{
  "head_dim": 64,
  "d_mlp": 1344,
  "activation": "squared_relu",
  "rope_base": 1020.0,
  "rope_fraction": 0.5,
  "attn_scale": 0.145,
  "bias": "none",
  "init_std_qkv": 0.0201,
  "init_std_down": 0.0,
  "optimizer": "muon",
  "beta1": 0.93,
  "decay_shape": "linear"
}
Each number is 128 + 32 x the weight over its row's rms, rounded and kept within 0 to 255. Layers, rows and columns count from 0. Numbers have three digits each. The size before them is the row's rms in percent of the matrix's.

# layer 7 attention value, 448x448, rms 0.13, rows 244-255, columns 224-447
099:121112096179151105117103163148150160131119180131161121089118145117139102070084152117156104199107117130137121084081204143122138155156137109128158113145123187092138127202097131131121156161106071116064158131093146085139161156113177139193153071129147097156138180153139133152161117112110181100113123058122090133111171129122142116151133118083138090101108113087072132114075105100134183075130160163060132210180158096110055085105082122132117157146112126129100134189108072095077122152114071124062167106165106161126129162186141121102145124112072113132131113104086153145168090111139117135123110146155067117178134137144126129118083144111096146088091152117142141147160103170151179097077
100:122156102132111108109135133088202162122071108096080073124213122066151178155152105132146079111061098105107096080166150132068107097102187124147142157090148155132115125166116123125140097125098074150097097117152134108159095146167119102140120167132136157175096097177128117128105131135067060128074160134122167153089119127123143184163128146138133108138151111100071136143109075107106096160170122086145145121141126095192152191123135094162131098134133106127139150170121090111151119061136080190125147167138123119142141073133130088155156150107137123157133097140116098162115095128096138153084125156160158136084141123148176107171157148124118192121158162165135093129136114166139119067105
103:142146123120147079124141142102075105106181144103141150132096137188157144152119112173095116175182125151089109134130128146093119175131159166125109145137130093099135126132141091129082158089071092111069149051130115155146083128094126188160117125063158059092142130124082190063180139144151112125076089148133099094108136135122112090136152096099162194085157137136082110124133100163113131130173150174105086093133148094126181179116138134089187071144094135131132123130091126105144130115120131125087140114137080124112148147144164134119144055144087120088196161152201129111083146123125144117087136120104119123168149142103185170128113119109130220137124078164099054098124092177108098096162
100:123126141150129110091111110153158132105116110153103169153124145138105065081126084139145139121160116064100125108105096155165167133159120105135122144136138117132137077142110155115091132161113130142150071109077100087066078146173148136122116092133091116070125111189141144138162048054158128155115097110064109090115092158138133138103137180143141125134104086158078122173120135166142101158166131063061133177108141131161124103095139096165123091137164108102093113108087139153090092096123049108133161121102161116082136106136131076116168140101124120138150147102162052155177160176113092107145090188157067152118110147074165135057104113068125130120138156105099186122139084133116087143062
100:105132079154150135095120131110190163099102167138135083092133186156092145118100115125127180120110119089135100123140150107116201138098115100046107114144128096086170150087068109167085101131092161128105169144117152179077159156155112117083128103128130166128120114129128131105065126138098104059169133087146139121155135145081165112131071102084138142142150205124124129085138142105072140093141161098137132061141168134147149160083139103128121108162087105116144138080205076110131078150127064142101144119145193153079122080130059122123137171204188118106124143130091098170150149125138107098144045097158096098174096098111160103134143168127119127112111121140157146075140143037154080091146
099:155166181120100089081162077201082211141174143149102171107127183090131070137094110139126141059094117148142122146106137120183165144158130172119065116163148119173119115130111105098081184088129126165111100115078111099114099142213118069062150144084113129192144126160109114128117172105130084119146109083129119090106105155147121210169074128131151138185155172171182160117170104179113137116224119108126137123117106107064071128096110158149122137167097094181123154149235125131168125147162114157059139118113097102133129111124129146054077152152107105111119140114165137120109112150163155125124123074168113148119190182111123215096118149127118144085145125176098100109168069088152181115078
105:120091107149144175122054112200130128182097085121048156149118105106144163129112068210172136121098146121084123160135124119193155061142141091173121112115090137107116069154172159128135182113130147105172169138134114120105131134194094140122119118131087151158124156115127138177121136096115083103153123120128199167155084086123187088137093146123144096143205137065131105171168154131079130135210145146130108096160151129110140076187158143086149181179170130092148094134149122189078156165096151167118161152150107117161123145069133147115083122113093155081156101156099144134141136140143124142126137129184126140089160142138104145184133115123120150162120164144189130114160166111181220108131
107:150075178062137110118086117107123105141068110144079132108183133156125126090056145080144176116119082180099138116156055139160138168181126174139136085157156188090178160091155097124158198157153124140210101181125105125085119103078088153156116156103143168117153124164115099195107089152147113119144090156147165107162156122149004156125194114066153112160122092142149162131123108140139116135132090087110079159111190099142103125194145128141121141126135151129070119102072111189081106093112089063094130082126100116141145050127091108126147163178195146139096151102156146055143143113144124115147147120096102130172098105072114094146138161120112166113130127150115106087092157153165172164095
106:106075168131128151119180123087086095135119128166202151107162132097081141172102137157143209106139080115195070123121111147120149124164080104184109094112094121146185137143139112123117181108124136099069139076099126130127129166148154137136062159146150108116102065136123121168146156159118142102140121135073126099077135145205147143153101104151132114101115142135107166166104059179129158179100142083103180129192113111134119213064102124170080133190096135103066106140116137144067150199139088114162149156131132155129184133157180119115128160152125153127169118095167088079073143098158108079106079149110121077093128142163156136071176137162082147091109111090136124099121168134124145074114
098:133119146061092124102189168129126097114153103146117152118202139126133127098137121092124133152169145151136147106098110142106096119152118090137083135119102106131137147111172117150113092137140125186119161161168157144176154126124097168166174126122098123090161165136179109150160162156100114157099141158081093155047114138173115195076104081133119218165094110162196131131145112097137103140169128133145165125141172138144169114120107131112149090111159146170129134123126188097165116188128119143136111108200092171091108115142105054089142106130114189095117112166159145119084132164076088133073109136147126134135119166118084114153077143166097109134090096177113124114078112151141067118131
099:174132145064080098176111085117091145169146128120134086173108105104114162164195120128133119069120137133114085157096136127130174116158142115143106149101142143063112198123087201173122109070212092061172099101133144108077206136123130158088135120111162085188127106195138128063121132110151122138158188135137188116114160128110142099145061058150079142147152187147162120148144144156087145174107132141112090179110174200151103135107117126073133091163136169159099171110113188158107103133151148121112154123140067126127177162098134157151089142175152169154148123119161105178071162091083145176123127068154095202142125140123149109075121157093180148064149188111141074098104104104083147142118
103:076107191106187066190141084138146168100099146102105125082100094112103150102112080159133128102147086139121105147083148105137088109175115070168171030134139111100096163122141112096106140112132131143113123164173115210182135087110114172123130130203152162146173151111127162120158136077126102172109134137141180104158103123124126107150164169141103150136117101103160153130133084155078153173188188125106162151122084091170047133088108060113110115104156079117192137136101120162141103109100097151074140093149118115147134177133135148145096101118141101148103038089162104095129075117136154149128183120082154209118080166116117090120148166128171203125101129103116133135131111142150126112132